python train.py --n_kv_head=2 --lr_mult_up=0.87 --warmup_steps=575 --final_lr_fraction=0.0 --batch_tokens=262144 --seq_len=512
Each number is 500 + 50 x the weight over its row's rms, rounded and kept within 0 to 999. Layers, rows and columns count from 0. Numbers have three digits each. The size before them is the row's rms in percent of the matrix's.

# layer 6 MLP up, 2048x256, rms 0.0739, rows 1518-1624, columns 128-191
099:458463520537487484513498463482419528522502497479490507501479559457478470519484482490496554462437439566499615486459393443536491559505495424423440476496513537582472457574537506527419517441493485
101:516523545544426473566515499496510542571523449539494452518355515476581420489440503505481526568489528519510552410529495594541495538508431442449471465508430572529345553552498536450591490537608452
080:491503405473477514498431439499515514461519425518530402490431506444442471463473479456544502590518450459541506556493516509400397443509543455499415465542517499414558397484460467435468534495483495
082:505569524530550540482505471466549547548528508561428537438442502569433501556486468483507612403457491521418416532465572489470497491478590585590427544414457427453530479509474560431480477403486448
107:521526485455549498457541445543490528493618529552563558442443508507419502527551536540425512470511512540416594502433483446488383593477428537520457411528636475561451516451511501446394571437446474
098:459479507551513562578464403532557566516484544567503574560516516443450424613451428541495475557506646504480538522434451563477569409501550512482493474552521472512430547576487518509535496553550523
090:448491486474570480403579477535420519504468531543457473427451468457423502548503401512474507531556509470473526531536405522553520390569455564391509484468582428434503518520477490483481507473460434
092:475486447426552484483541410491422548476441515522549457507537472648521456477626498521527480467454554459593488499449451561429495430543593513511465589488470444538477518509502498490456546484452478
112:567447569517454512498465397504417448543560541570525413488565502585474457537556424430451510445534514387514495546451545495527466532536471507403474506390514463483541478490512552512536447427445514
087:545482543407542560427540549441479450496536452576509447454492508510514538575529540438372524488537464519557508577376517488459460451535537518461473496518474402491459537503490427408529427544578512
091:502480453545519513511480439494504538380523454524493466528428422513448507534513457530514471475528562504484541488505551475427479433551481529545501447583491505487458513539473636509459497509496485
085:566569445522510460542539491645456469463547457450507528465436527525464545534460422530522496435433516466489549494520372549516549437642504481459521553470513486481451519427426540488447431502582475
108:501586499501467502391423536465481457491580474543429492492522479532465463482453533542411467558416534450474537535552525407446526503506415501481438574497457502524524531447522471481450397478531580
090:569485465467446506578404441525385483485531520539370526537450529595469493547491481567574506366453498471614567539544444472450531462548444516471466404496536394514478523513524501484459436488517483
075:507519483495535507471415497428528461425460519526473408481507468483429477414513425483468475432554551465444545433466521552507436505517478555464483460486514485519538451474523456490498484456452570
092:473489456385484522514474496562587548499478472474522464501460442437541556405538436410426469423474506462577484476541570471614509502506551494584485384538510512532520524376507534468506587434606499
102:502409482444536495464474403526549526468538513515546481510415503559537468500504577503517500451560506491375507520444496468457581586541478492514480497532447526446486476462361449420433493541421464
096:454546439546488567553539444556465494550547431576467494514505529600562476542568411455424584486448497513561557446547511487414491528503469449486400484493434487594415508462533481548475470544517557
090:482537551469434513514481450523443470546475483614441514482421554596469518557512487453397552475518541488377524591484527421545526488504457598507486478457445550487555522479410510408533478556541504
100:553486511551484481503563502481546495467599437477578462373415469527545462486557538465536493499539525541471470555470488603579476481514445456486480410525531580486415573573503536430433429508535528
095:456501464562498486583426566488433529449581462550570461375461465490540470542529408581393528543473546385494542487464401546495530551469373492481442498487559513492469450484414468535515535523523538
118:500512490490467473549512543508441460446492498432396515590543554550493429511532510434476503499421488519554479418479528408507439476476545487576515487475461471535394411500403450499484537583576455
102:538558505413428408467487420529454519539476532527460464548550437556523498523518462410406513484511532568425505553552472489489559579488375510447514514537500534576446417535604434546439463513436518
099:470519515496536500442445575524506424517469509523521397480576507474519505511467483503432518540606514529452551477634463502448463504554506580477444521497500540521533445471543598521539469596438524
102:421544476536441497461506571490469441523540509480593460449462469377437498498520494464423575502494475475531518505363477534569402519503477504568508476441442504551503473522463420541408492454606505
105:445512490522453497498476472574581507512529526487533366529502477428544439533484524437492548516598502476476425433553488547567521455517503457596468597527532482611495470542445564480569496383433426
115:526509472482524531479462520462499519513576499604540534503532471581484481516511466498519591493476514467417532493412504413551378549539483522564417393441446551498481470524415533441526520580478560
109:556525565477493439420500575555428528570489561505545478510526517537474459489512473435446529505503525527548462449414375449584545587567532494439500533455549561535475444549580506450476498418549512
113:451581472525488410541461476538413543493466544470546494480552433470495475512475517491517493431500510451568504567529407501521540479511469457391435597475531530566541417525496542531474540600514561
090:435491555606490470532502470448557428447493435529444453445427452589476434482514525490552542576427454468543546473537466505466463499526496517502481456606526489510475556507516478448438412437492377
089:498560463522558490544431561572466588309494572500515494484395510467462477504506476498483524423478466471529434564517507455504458508528509495570508464489535444493440480462486504600581444548494467
108:476477490468440450562551519597442485479509492496548477450520541562510482463438392466485559473523549455421502486432372540607483604536512475531544489484496516532525474558521546529470468622420517
101:600551502458590487416449440425400553458558576484511492502536599441480514437477469415486522504441604464447537474569469446489462520495481581516487572455436465460436449512449512504444421502445465
101:484590505537494559546368478491458493435522414523520480506530503505430512487444447525459490413409474506485581453506445522433465525492544514434524447456471568502437584572532459534408465491431541
099:458455494527575450511414474424539460506488538566468447496527491438543410513529434453457524443531587478542505479557480448598516432568498552432507508527509547415504510569417632518547464630482518
095:433491517468547530504545519490487483490498554510511473483488572511486445459469446463485529538519555502467481521490447495563476547486470529556547447463534428557521481526487454573484491417555561
096:535463549475527469484423512522548564486540447606539538544589626521488458455455482505563596517422529414483488555500481518465477464486486439504533446486531629416475450523388452410530377441450482
110:408511427583429478503551597499501459554527520452475409504544534525445456565471522470462563588564474504545587440503481433489455508476484563561512436548446425487439478585519399521523506510497395
112:503467458574527493508470524490473554380459515496504440479443464496562463475421445484535469467386501530528486520474435493525454446667448544478455440517509503553449493484529496539546542460485507
104:469397522524483456553497547526526538528490517492431503434457428471535422487552456523548530443509476450509510483533477555510542451526518492409488537525542487440520525546565504497442519523537593
102:522465460522533467504492411494470550483491491513485433463497479514433430568444548470422538514520486457457527515452407572511405544512411485414458446513539495538469521488450444504406502366436497
085:399478527581662523554458445488522547499520490556509526405494484568449554510454509433443526569474503448494515536475457488451493563548470427498478565439601525582537421528551496512451425507485557
112:467448577547525584550409508510540460432526508446488469420543491508562457569497442424567512473530496504477490543477476530459463499497511633475459503415502493386519536505528458495537529585587540
088:504512438598519516479553470530504507446481464482548489427523513549404459631469497513389487472497515455607506515458521511570491438539469412489500581608417522527391546489553538432510442461499533
096:467530474487562576531526519446519521541518461401515441532618511461483473589606427444524585521570506476454501635410528512506531548538531482478430519510536578500503556570565587435482430491594549
105:459528549500450554512442456520558491515544496503462461526494543535520488463503541439478522494404525475565485517513461523494503554458431493557481563451453467554509491527511442517594495370531484
101:517533463515528481491404592530553540433485448484414524508474443436523535613474390534538500492531562487431490405441493458528374488594485526525459525439474545441471537610467488597518483561524482
101:516657507472558514522406458470408453447460500565498455480525396422536480503463458429424475438473497484459505585453493480478456487505406498382462534465467487507520448477505369465465411446552512
105:554510491423537511557478541482493523456637537499547512450482468580577436574490509518497543470431492460426538525469516463461478481472498578498530466391449578541432575537509506517492558473487442
097:450569551462652507540427504481575463544512495667464478472562505527441455524489453435519569530446479551533461553430478520472489522521504547441478491512579515540469501556461528480478477505480488
094:496502478507660523526577542523482536419564520526564533463542573580508459501496448435459583396490489396525528628601491472564462449516528544537478519562478425499520497504584498503584489500471574
106:569520371521474536478501458542499473441609492520457388522530551549447494509538412513486465518475534465520561438557464514523615524499588476564487545478433450481579509493534537543530539584552490
102:575544475505541592463409456512458512567477390585507486444528504527432487556455448527417542510462532572516542523460504466491502525499533574562466491459425449511395510588519487506511476532521528
105:423476459572508493509476497525489542602518483458534450444525386462437449580471492556500485564572464539484525559534452389531598535565556515516504567510596456487498471576503511472569453495534488
112:437549496500615530472502448526485404478576526514520503459448540555439486478495455456461515418505561526501580462365469586486508470519475536490495401527441440580465511494582496486453454465424404
093:490477426509561512433408452574464471503548458481457486535516395596533530502540458464469510590482520394589468452522496616510521531509484455565480523543406407465468466534527566472448512439511482
111:530462373529559501493411486547439588531471536557524534486591525485485462563518480462464559574572411457458512513583492538485501478497419608487477493543515497471520464497497497405413518491480405
102:481508510445549561456457495519509457435519513502530579529550569465447483487487461539371590528508522502427514556488482466412512509545519482491428455442444473548462508511430567529449511450523572
086:485539524516462577497474494490391552612529482502526465499524541467493472487425506460502562550419507543494475473430394476516482513503589449549431470398506500438544551532479541495453477495529448
086:566419496535548494571514518529486480495484524475510486572447414482523548491536540446548449420579501475408490528537490557537543541532552538485516481519427443486485552467605534457540447420512544
106:458485528475535495517509468485394436472576533566574422533515550496469461459495519469385571458547515508428561598416509457448423484566498510537480456478531471464480459515534456428502477545565532
102:510505466511487459455472444565494580427613516461454534435558510539487482511482445419563468503543547483496460485497448439542518578517488455529519530461510413502478509567441464491557539568493513
099:555512553536486547475546375536452661444524496576413555529482524513478532531393486524402520510482471377498495542533511560536597444516445534477503503451453593438515414495492433485530479571542489
102:508579512511534500537460589439508451504549455514531451430529422505493418485459482496448531570446521455641460451401458386450497457494582582533455409438538500497442509594481474525431472599501500
092:360562507446449524412554556522487475445548532506478402536456429506495548500513436480464474535524547501511547547487446585458564594516522460439538606496504392464553435596593453471475467464470412
102:581508478529507508524476480507532589354534522461485518516437529503508500503434482522568514566466499437610459526521460468455552508480550505488434501490548507639488612444498528430470397504404480
093:441497539455486501523495466541512492510499491503493487445432537361456458489550472429520582529420450564452534488611444462504456433468467494520370511465542463538488566572524632475484494469496563
115:570516551462532657415463503531412532590525419567527490475517459444477470438499435573497488521484468483510501453526418496442529568507536513478467525489537457575372455466569434517434458423524510
101:456536518502467521443486507506518484478497546438531474520549496559504483501524462515469480477390512440568588565523466551497538560485455495412367538495463495507395485505497508627634532510515465
094:561573429399419476505520506520433446441479504526525495461422522492525495543444534560439507528515463447486531487505425497496394547541504502453488394482452528539541456488507430504496427541437434
115:572387529527417533480427483536501563457450526557520440437512444528515475500558460533478543553512542503535484462430443575598530543484451515456445384420562422441459481514562515471519474506442498
094:542490441463571488478439522575488557399520493481534561453534512554492504436544486479503490394455602462442515534476403556443515560516411487413449605415420498569437564411404492502522479533369456
092:494516506482537541469418551459490498477489530445505504500541485441478486562582432388397526545566556461465503478477463422485505506599495532492365464512535511631482453452582528528605499466544499
102:486498474553541450495487523511397492492473491568446524512521518491500560557418464544527610498484553485554591465432496529521494544547472543553453366445477546503463470646539538555535455424552526
110:532635454368614454428472482519570523451592519486480505437527635511519449511504448441457527506527565525471437430581508493510534542566530504544464494459582432481514349513484519413438437539472463
091:520460516562528581471460546465360476561456530518464404493495520440487522496519538515470497491496520433525573519510506454563519486598549486526485536491500547504438499477510628482556542493568455
111:623569458547532462464477438510501494465537423493442449500565445447394480509466510563453519483477456397448498470473497353389518444523556433544509550449484474452497534502459578479538443485561573
094:474503426549468537507403508556558481486491508520489586504462460632386378575503528465440570543541511463544514449576480559508483524475551475517518449503527493517412494558428528497513434538554474
117:448572537448555562514471386538607541458608567444489482475509522471523373504529547471372424438491578451551529551495440558533530455538529505538437517505466478502519560468481514500444525538502469
086:331430467458503522516498482558479547502492478524535487564458478512504465468491431489478528407541542506461453455515433543518467489488570556526516525473546412580473527476476525459456457537433531
106:531564569489483520391428490493567459516567516503487425534564465530453483454587444439457520545436454510528490486441509487567588539526473515528474479549511495500442545485478512466585452519562464
099:398522397581513506570439467541508529420509507552504551473459380552487534548532523502450520540535533490501534527538475569424424534498454548492514510572479485505482541438491413500540392502414407
109:491508477438530493423431551467498512493525501482537488443537580471497445480548449502541458507513545415510537463465424501487444431538419533529449414473471540515461523451523466544539513433512494
099:465508427461465519499511504501552554422589489518505551453410503519481440477577490526551569430451610510553502591584475499418435554478574466455488545537546558459553471473510559450488483519406481
105:486477529458472431596501522584537458480471475471435496470528464549551532553458447458550541541603471476450533547523461453441405521520513488426469416518510468467517500529464521454514503483504544
101:457571524412489575498371526496599489433526486458588532467532456479486521559501511497507564454423559473477525552569507540494586486557422571505604443447471545407530534487489442511472429581453397
102:530471470462452440508436518512431484519499482633397495535592407534606506514508473545431550455543478497504500559529547543495527624534499447572549536518480493550488496527414370456539406528498490
094:425529543490469506519558542528470466535547536529464522516457538438481470554573481453419584505519546535415510413435515451493505551541593523496384517496462494526535546507507487578477472521460586
103:511480540404454505523451473548481537516446437501426522504488518419598474508488486498443434504439482570502482567548391574563463576428517518531544578535516500537461558495470454430566452480511420
095:518538422495518412505450496555492475514510487589446418462472506519450495568523480458454566490617522428440455532570501541517379406525506500457491546490457529587517342477586427417484396540538511
091:475531512463471532510402488514505524505531553575499432522458590571504510431405490437465576551540549526429521445477412477424449503570549524522497555494433540494506442466517416420584551477475468
108:450449458492493452552470444486469498493517501544511473515606504443624398583485481512552479526353547522533510502407491555478574470557564540490534507555452525524451510513529496512499484536428460
105:520542508491559551571537541592428588460481399541563488489597480576433433446503540433532460469553530436494605633501463410519423512520433444583488502507464420556480428526645541458483505456471468
116:478538512531483600538420440499490511486513480543418518448498557494424519492496471455494580445420565544549583535502433578487503407485503487504423445454444478480539596504543454478457513501504334
108:574532501523529530503578506589443467564541467517457448512416476425422456430430451498539501566526539481440454491450523399446551497526477568419524444526562512542477496513524485572449451540568576
099:550489396496447473503499475536588508490568517517465524345482388544506479471466466494501496439455481473537496492499526570436461505586540504556503518494444499467509523541519447533541556463402540
098:465495508549454567546430562505446481454525528454543486499534505497570482558584572509494536447453483471501468539465520556561488442576509545546547505498434536541509471548600496457617494433524507
106:442509403499546465534546442530490565461496491505515457450491474453454451645508445494459506510517623544504540377502489496482405513564387542540441555583564526589426468527540552475506482536482543
099:536501541544476543539521509472509516513525574519436445510448419449524438530495463529525499565591469551411468540519498518523439457674602501454494560570541389467534566487474405469456569468544435
102:539536516518546513488363501486381481421547456584491448468510547474420491546470508470422577460527576477474628543496439498486467435513441498416442423554612390556499565576594473482425493489475521
096:620508464456488471479504481478392531497449557498403507419452598440507495497520457436417484566518546497525535481524525492414423531536435503501473501502448439530598457486500444519480491557457458
112:519605474514470502506497554492513539557583518481563419509508546471499496479521481520392576522440549502570456484551373464534414490543528577453513464423487566442408394498422491488496386422498486
096:516460547543574462539415402512486512480550389496487466538489552588506487478417509514498568498462532490464515502485405549563449519515420552491445492451495524503491525460463537509466502405552578
098:521600423425512501531381406497549483401523446497523488491506457463459455481535441542425609430538507477523583427519501579527492453461576545417537386511468505542464532492584497540445508487459496
089:568551499536575467473483425498440457494537554445517424463534455407463490456554436454480524511557501471477507489468524503556456505538574496521497453515534489463447513453450448443444432566524508
109:500432496490414496495540457522417491592554486512521470475545523479545513582598500400322479536523524471484501533528435427539468531487477506487517517500383411531508445467486467472518421479575421
098:498466548558499518500448440483506409506542471563428468501510472567517568444584411464481534504530486439485514569459496476492563515542531584485482593453493595471490428627426461536526413586460528
# layer 6 MLP down (transposed), 2048x256, rms 0.0673, rows 1518-1624, columns 128-191
104:470454554506451497402500499485548411503443442421458567521538504499541513421545483440528470536494478538562451463523494461563508579598495426493507485573524417499551493471420505480441495572488470
099:545549385463496455471467550519499540488551484523552431551459520538471509617551492487537579478457537465501469581502568475563489454437439555569502472447431404438531564551534549502474538500427463
077:479492521527475549509520547458525586563523488514485592503532560380512486463435504444494496473507495523492509482387481504552531547453440535479550452486402573494425491503492526402514518487487532
084:524504514439507437457465420536507478442530469448494567518549520486515513469446582464544548470474523472425490386492437434484523461461513549527509502420622472470470515485461459509571569517453482
111:530492559573469455499488508522466513458394529484565565541473616465488556479522592432463487521523454504528523546479582463557494563456492513477522463488518524514456513594472470468506440508406413
097:516388467472487577507461457579419428472579537489471539563493476509538507552504524549429505516487538594511517507396593483458475572541445625494506472546505490625550505570524583473522453531507509
092:505470461545561469450461554500533515534517564478426408514460510583453541494532557424488562530523515508456518528425523423453423525422460474486549497499511523515421536539592518456507442437532529
083:516472519481458477506458626522541447532614440557445525521469558457552419488447532529549534494463473572592493488476539498418469524479471438495436490487427579493455483577517520512525456593511472
110:398484518421589478546591466557510523489473498449498418431500430452568536541469454591433559460520505415541449533575496576448521426460417517510519541503439570429406501491542436436398539507428514
092:538637581472553499452475517557434468439501544448533536520481589494530501449537466497548514504385501457529546484550487425461492601476522503490493607509494385595428514513455504541473514469481466
086:446542400539452432482447476494520530456477462407492577515443482466543525490414616514582508618507441503605526414532576537541459491466443486514542542503555448474500612500492637569420455430529469
085:535467505553416464503467536462426424498507415421533475448460590401456541516474524497524464602554508550421495462417568537508423545478491577518522508536489427558477521476472524448433588466485495
114:487520515419428602429530462509446501535520509559462518543380486484596426406484520562580484508535500468423408510523485537543459552450496548469476462511462499484548501451551524413543486425413443
096:508477478571535463503494463528501483490423548461426530577580426560495452540471404534563463478492433433470534471466477544480523377504474480452556493473579507369532462507470464523526565465481516
080:482520507532597474581581495502534487536494464588475534515576515419502509391491478486605512404496460378403567438477514546581543520501564498439577548453509498521427498412440450530475520471541406
102:585522536508479441427552581528522537438478567530501541544469471491439510420484474464522502496527455505585437441605404534453508523523434440486504419480549478572534483474490450582519486492564484
105:493418429467626581497479528456577550483518516464442458488532449531379479495446503489457505497554500557480535487414560461409509545418510464467530493494533512461535461590601504441406533507471500
087:494535578507419570474472556475489475468508433535452500409467480536507484498429543442442455586529490434516422620460433518439422489613483589483436491429536475596454495504520508453524545490495581
089:550467503533558475604549508560477505512503522457539520594477473436465446435546505456482395510525556516476536447507552480404502491567516474406537518498547548411437367526382437532577494594472515
105:486567519412530475529588588496523457360377529522540436539450483457554488512408554477463498452539436482491445550495499436498465561414475451427542498537610462507451533544447465458615526474513578
101:531400476471544515509533560567492535555445524532521461541490469409519498439506584510492510520635467481514473349427451480466557500490543547488524439524512543484552480490484468556486506538474464
116:548526567550571391500435613459435432501564425513504438492381508511528514527536593560438511498452533497452506502479346511549481516463571585520491458452604499586510480478552516616454558500539568
104:485480589461564556551524501479498436536494387509472448567524544598527472477529489422608506461523490466370368466479556558604501522411503553544611526530496549452380543441429481550490531499463539
094:457468491523483401512410380499425504566514489530495490495498530593496475525456570509496466582520422467485436470586455605566527468523481509412522413509485580430456472489579498471486505482556481
092:572511554487553483544514480580441535602524469560477478530529477570548480514452469620497541500602499485529633501516423536469465406582431396501499492543551478512474466504440433540491405540520475
101:540529577524501567539547457556473413473450426476471470517470477549414517596497479516535545504482491516494586455465476484464396459504556408502479555543477582431522439493512456443476513511490501
119:505457515436486481480450479451634501473414506489527545482438485512498565451434501574493560455487489518506445507497580509470482631459544451471552420412413528357556504489516493548519471584483554
116:472415475440491452448583543408504461495450569536639495432532562514504582575530615491494550438431554487515471411420550564522448562510400523526464502527525516588473491444618468455419537545530468
112:479524429466470452460519466479397596468503511543492591456539550506495405577484533556478487629455467537448506630560550490469455508469473528531518489550473450435464604443452476486453568531461475
085:449486503375516516432541492520475497489535530468522546620467514531513476459593512480461482616555473549474477497466402492536502479463450438600535476466514462485493572444580490498551575490538589
084:560483542473497479515601393433490431541473486526474505537527471539393460558466467490509502623510445471491495481408537497562478484494461518490500465451466573561546533499528509539528490507408517
116:575554527379534537513449472501527572494550516556479478468486503476489556644492491552449517516479544509438478489477619537603500603520500536489550519415578517459502463471606490469440520575447529
106:441517461524509534618437394526480543439485493501575527524467465383537435495476518566547475527435506511503486488453500536567501466529603459522466509518552528496529525596525405514541430514448442
104:469518494523518540455421507488459504569476508403523537456593482424483518504415548475538461598530489563437477537437487496546448532502471458471533490483568555425397465509492364428384474457525497
099:449405481505401546413511547394570426428467570518498464455527470528519505582469501446543526415535539521436564430488531458558444494556538496507480483516537414407521455486593473481572476481459511
083:478544533563460509505524486470503495521436504588386537555506493550556505514493493490443485445460490465515561446566495370445496456503481486453492557547526419535540487487501533590559497504506482
099:444505565428558488562529480442499435492459512522526533520486611403493519443457573438549483486535519503453530489472527534544473532525557547472509593487481522555534501458556465432403443556502491
112:494420555480508458533459487541434501534526444562537571458508551525513528418563399511472500448506450515508445548502512446494490548547588505451541516578571523492527453392498422434481456501515604
108:489534486546594463444540462513447513474539519541569495472471532444525484603517506524433450463557536625534485638475461527544453506520419469400586492576561483433487495384546513421466528433462573
105:427543525449473506547557508508508542542404474419522428502522475649459443582484431414493553500530507565457550466497467483546474546431435469498531528364460598558551541474444441430508464541470507
107:458528586575479504563557575497519522562460411436432500393549576383532418468447446462531455460536541477512468536440507519416445527586546492543612551543560536551555567499434471468502375555525496
084:543554566515517481505553514480503553459578489447477504518482482413524507439630461560549515408466538451603437448524437532588530436480518564541423407463591525538437483448582439540531522572404569
109:415352552503600488519551507476496504444506567515469517449481547446496544501483537477557524463561433541454560468492545566445544515384361577466618524459579448438527548472477435497461520520505567
081:497444519510465519462470438556470452543597500484452436421534434546528484495493534476524503535562515565489494429502584465550493627559495541602500532416457498482577507553441497477483521544429443
102:444480470510538497436445532552416468500437560495496528527435490418596476530496524548576437457594546446440510497575530467548477445495480529433548517540502366498491571442506417587471527531461470
105:449559440392554441534548495467514480559504489537451494445538583522541538575555456518477555522453500520497471524512486507490446520496497455524526611508473550573570445494551506560461472495557577
098:481535494479523527502627467494527531537490494534603527395555468534547526459539406388463415464451537536452535470505572540533511564543507596520546525491489473523480443506522500485457485400448568
101:419524504440594523502531463559517497560361503542453505518446501530518484409495442509516456506523478505437553503487523475523582487425630641469482414600489471585391507396429493502501510493474480
104:459442516533520463604535491530517445498416505566593406546503540625447427521552570434461516471530459440519476443476512454465497480518461496536528526444459524558540465394581455486557514427550545
088:499553396482400488467437499494565504490560524516528501492437489458531465524534545471541408435509565463562475562557511481486461548501443513550500512477582475495544454511517474618492507488455451
091:471469589532457501499447503557431531459544657467463519490463473453515441483496451447552494499607630575486516452464488431441529531584449488511535489523519494520614568543426497464493518485464525
109:538514505457469529532547517488522474560526508515553574457536477468424576523498517557513553521482484511478514403545523428460495556535464446499552479467491539560556493511519426518598547433543462
101:537515580474517517529522506457420410541575549482606446470553523510552421489476504531519498432508507481507500526480555636550525429503501517483504455557486399634479473455505448539478495433444518
105:522530454492455511480538470587495432448430540574545496481583509520543527429436490522533534523524468561520407591437527470480441592461544415501516526492430526432495574467411494493592399523623558
111:525575520613495544536469489500540530557484463487432543321525488512457504492464493527565524518483512382498529474509487574532571489503505392458547511487486539543452570476609434528475436508578460
092:487455509414488434540477518478451371514470465477539590437540521495585383565522507513456459455429499429505548387502478528530392503436484521544542490463482547542504463488514543465429513541553570
116:420430524597553563497476508511485508504411513432574588495494432477518550614500552530459435470488526557543484439505437463506502499544502568429487526536532527577454412511505395523435474507511542
101:442501484478436546557496556456593558533507497536525453531495472421525490540551551629435541546467482507426503529532549511465465467451471553452471537546405470597509457490478605520457510458469494
083:467488549456478514427487553519545553446503536441491498523444459451528485510514554431478516413535520536587426602451496454526625512421575453479487502390630485471444459537607498589582520496549507
078:472553496402447532489493459469499482483484437430463536484568487495499539519509468421529436535516492574521537480541487494491492563492471483498532493518364590523519468469565549523529506540517488
108:541490523513553598461460537585617413495454488555510535499439452593477519419530488513506503507488539413511472431500537466484506466473483529470485506513530569514508472492388455525549501490522437
104:401591620547423551512594552455540458458454562452542513508483440552544460422375486399550400509475453488523481408489405466516439536492552491553585457435541497587492502540536484464516488485480509
103:473480494518371450450461398538472530480490417405443448516549494529502483530600496434505465569467469473470476489551545438509472422514463534516522503575500596338441459549458496508484449486435499
103:487542510451518474482494443482506439554545533469509547534480471447465447528481507439540378463495445509533545565458512487409611471545486400462483448524544509502466522526522583523513574494503384
096:482532558445489465500458528554500477431553523522473445505523522555500322511547501546494556500588497428508558523417493537482461558414364557489481503482572534486502492513484519478477438564654522
104:577502416509497492563544501410577396512549475491535512526479500501447521489527564548606482573604477469563517555525383458493555494453459508486557474575494515426540473529539516556592519517554454
095:498467522409487520501559563548455533465583451483446479567584541449569402575450530479585430459449402514529513469502487557460474518500501572491516553570557560330527521550413510499527573566424500
114:506506513555466458526557486546460483534502500608480457539446495553561535503606526548497463482500451608595585403488506394546491416477403465451521594541472380468480490582537529411417510492528502
100:518489501496542515628551475495515559452546412555477494521534481494482492570512469559516503558482490498584490550415552515543474463439556527432507436504479503622557464435501496464586468547476473
095:465488496525534502451539616483446481552453546468495591541559570466529468522503483590578414516536472487485577470472478514506484544559463465431536471576594641497454485524543500479529507535616521
112:561516522497587488563449498489535477455516478564574558554468510619367540594541541475413424518491488488518529574504507491389514534470476443497526448398514517590453443453510464532577547501499600
101:497478584413523488454555485502432510463482485535530557570419471600532476465535582588404469512605571506498518461564480511500553460499556384475446553551527584428541447459594555575496540563571465
096:537489508530477458544516630506561459415467474532454489515425506455478576474527576495553501427520480534525460546486534488567490432459639556403449467465533441438501444499536450526548472417502438
098:554463477513572457485477535504439563635510510543604508484581410605443528441500473544600435482472505418471470439474546477498498533458480555481564493501524461461398511477516521471491484468443515
106:537431516425485497423440492444508489446497492446513513567431547592587530525478493540540492488492481531492492449600433389524481467529564459507517503470500537487476594489520513467589457551500493
089:485543524444590462494497461526518421546542537525456493563468486464393491429443500507490537420435400492501581403454508598500476509556524495357510507465419481424441556514456423519568540538461544
101:551487539460461434554592436485566495539555590504445510566497467454563541449515520548610481600629504498534584450459587487509512545515413466477535463545549442534421464470494411497479466408545482
088:436499551416523471476505471430465466501503425558528384545577512570576548508598539515481447510566579459522547406457559521560503533453416528477425501553508471487573507504549564577461581542462543
123:497513556559431524479438523521571496536431458412478517518445539489540435484438407470607533552443474507486458507515535522576487494535510469582513534395498551550537581575431417541565466577499508
079:496459486538519480526488395427505518524487491499477524501464451539484509390438562570393473472506453475510580584490430611486427477491555482381533460518438436428598478500543493448389454452499430
111:510422495580493540499519528544602459518507474493411557529544539536622537526566555558433428463438540526494518475350549444490485481475578558552546528508463533501440388485457545495493459495485474
101:446467530466521461470498548563482448474528507475502482581417482487566437493416538489522440508491495508512400509477504487505517507508580535480542447390502469524508427389446437540494433465537464
106:599432498485537459462441527472558535513482458449487461488509526430489555559529506460475447488442531489426479450478553456481484487478524447546560512534531487468532512532425479398322523439462540
102:430453454494415522414474604505356495417482550565529602524422489600478499436559492451495462535483494494443550517579528458481481518533515522553428503537530529463561498452465454508501512478461506
109:550419499549510456570518501416487603503652528528422449510478533501544491457477575545591498457467544487484513588577450475523512487447405501493489514491500532502506456569396444501502438481507608
102:563447608446584494569493522469538464507499502408516502523537478544517464465463491484578493486490426540459519493442475488467541500520525609459491606612492479460458655520482449546571507524353503
104:474539466416481464481512502497512498442489436532567489419479479439504590523562508463591432464527510550502497459472431482511452501492328532489446466544515570538489472486505444582541591466502516
098:549515613486610542459500550495486440530491503573446540584510562497424553506439571419565492499460468499572450521502512465483538510511512433491543477475619539538493534516492371446556479475594510
095:489462386457517515514544454535567486533475491547459476586465543546509500483465572395514514481502497565459579437442532438337497513576534469605501607471545564527564573487469475540504496547542439
097:443422566426506599468515479518463466536463526538501498485424538470490531525580546441453549610432560448579501463469488466488485488435533502477500469524434539369497531516544589431593518435440481
087:487437549469508500506524545486473536551535521466533520547522498495459503481593493506501486512609602588494528559501507529580493442487585533532465472587569533526495491401467585471551495524513470
108:554559556487493361547482543450485414541486479553456506494545535522510507448527511558497489500532566569451523515493481486529408546495464476593477527514533477585563444502508407471523498566461486
108:536489532554546498561557602494556485480537425540493504474533546466538510442506581548447554486532355392507482466490446460484484482566496530534470607488409493443490519521561526472483528495434476
119:495494436570575481499468473466506539472498529473437542501519541530450572518469488577627450681543534454503461453514450567468477439544566437533456501506528541514520517474493476541487452505492454
108:379556455601556506473484432535590584488526529482524468585437503512538552480500604519504446495504473451501483534463489504448495468517461500501514406413460500493446516464464537503584516582493449
102:589499433588515494397425507558558490493483421523538516442403525488585481590504504550553484542471544490549408381572481521439579487484538536475482532545510474493513499467525410487503510461511516
099:469499500547519530565573541440452418524478503576515579525477506357543524426446514564570447501518472464491469469494492437479584426530484536506488495453399539605508411532568442504566492493579560
110:502511408595488478596520489398590489594597560508546541538443554423550468524493528567500467462499473500477408477590589542359545522511514590557463571524462469454413520457512467456589462499502489
097:430492471493483464590500557483461485572603458535606474457531556566434507447528509464573526470530449525471549504471498478466510379543457482535447510459521488522411526504536472464494581469542459
094:589435502420526523474519498535441561464535606476557557493478469468494508442408494489477541504526432602530501491492509517505526537439532608563448474351509492547507484587461493477396521449527424
093:501364450511482472484542460387583500499552377519531539526505475425474492376519512600509419416547474553524532520538525533454453479472528484431380479572509487595597448465464507509438438530531482
108:493446511454555517430443528409562451505504433387527484407494468519488458480444383475483543495481527578429545430568523531491489516489529592541505549484546493386447567516503513539560501437495552
087:539493435424394523421520495537420584548535552534575481466577408532542514518527505451513519541462598473586516462562388492378498532554538499456461515479648516468550499544464495512464493576435465
097:533560496512586443532587445527603476533421580455495517562492530471418502536521472470400494485464465578536534497533422555434552521450466446502547474580497485572489446521490481543467489476484469
087:433602477569409476590487530556492434551392524476516525470474554474394486594558493535490481408498470413470360398476520508564434504460503480587512496571469598494460558519436508454474481488514445
106:446521556497493534547562491538465587482516478537556538437463505488580548496497511576494567600511500463517467453498571458519551522440385430499471562467504501530493468438504492430535496448483560
101:471521486458441548375485494635537504516486432549513477486592475496428562571496484482438457517585477429559523457435482488506548425579526451549560529538549476525532461475422457541551444446482421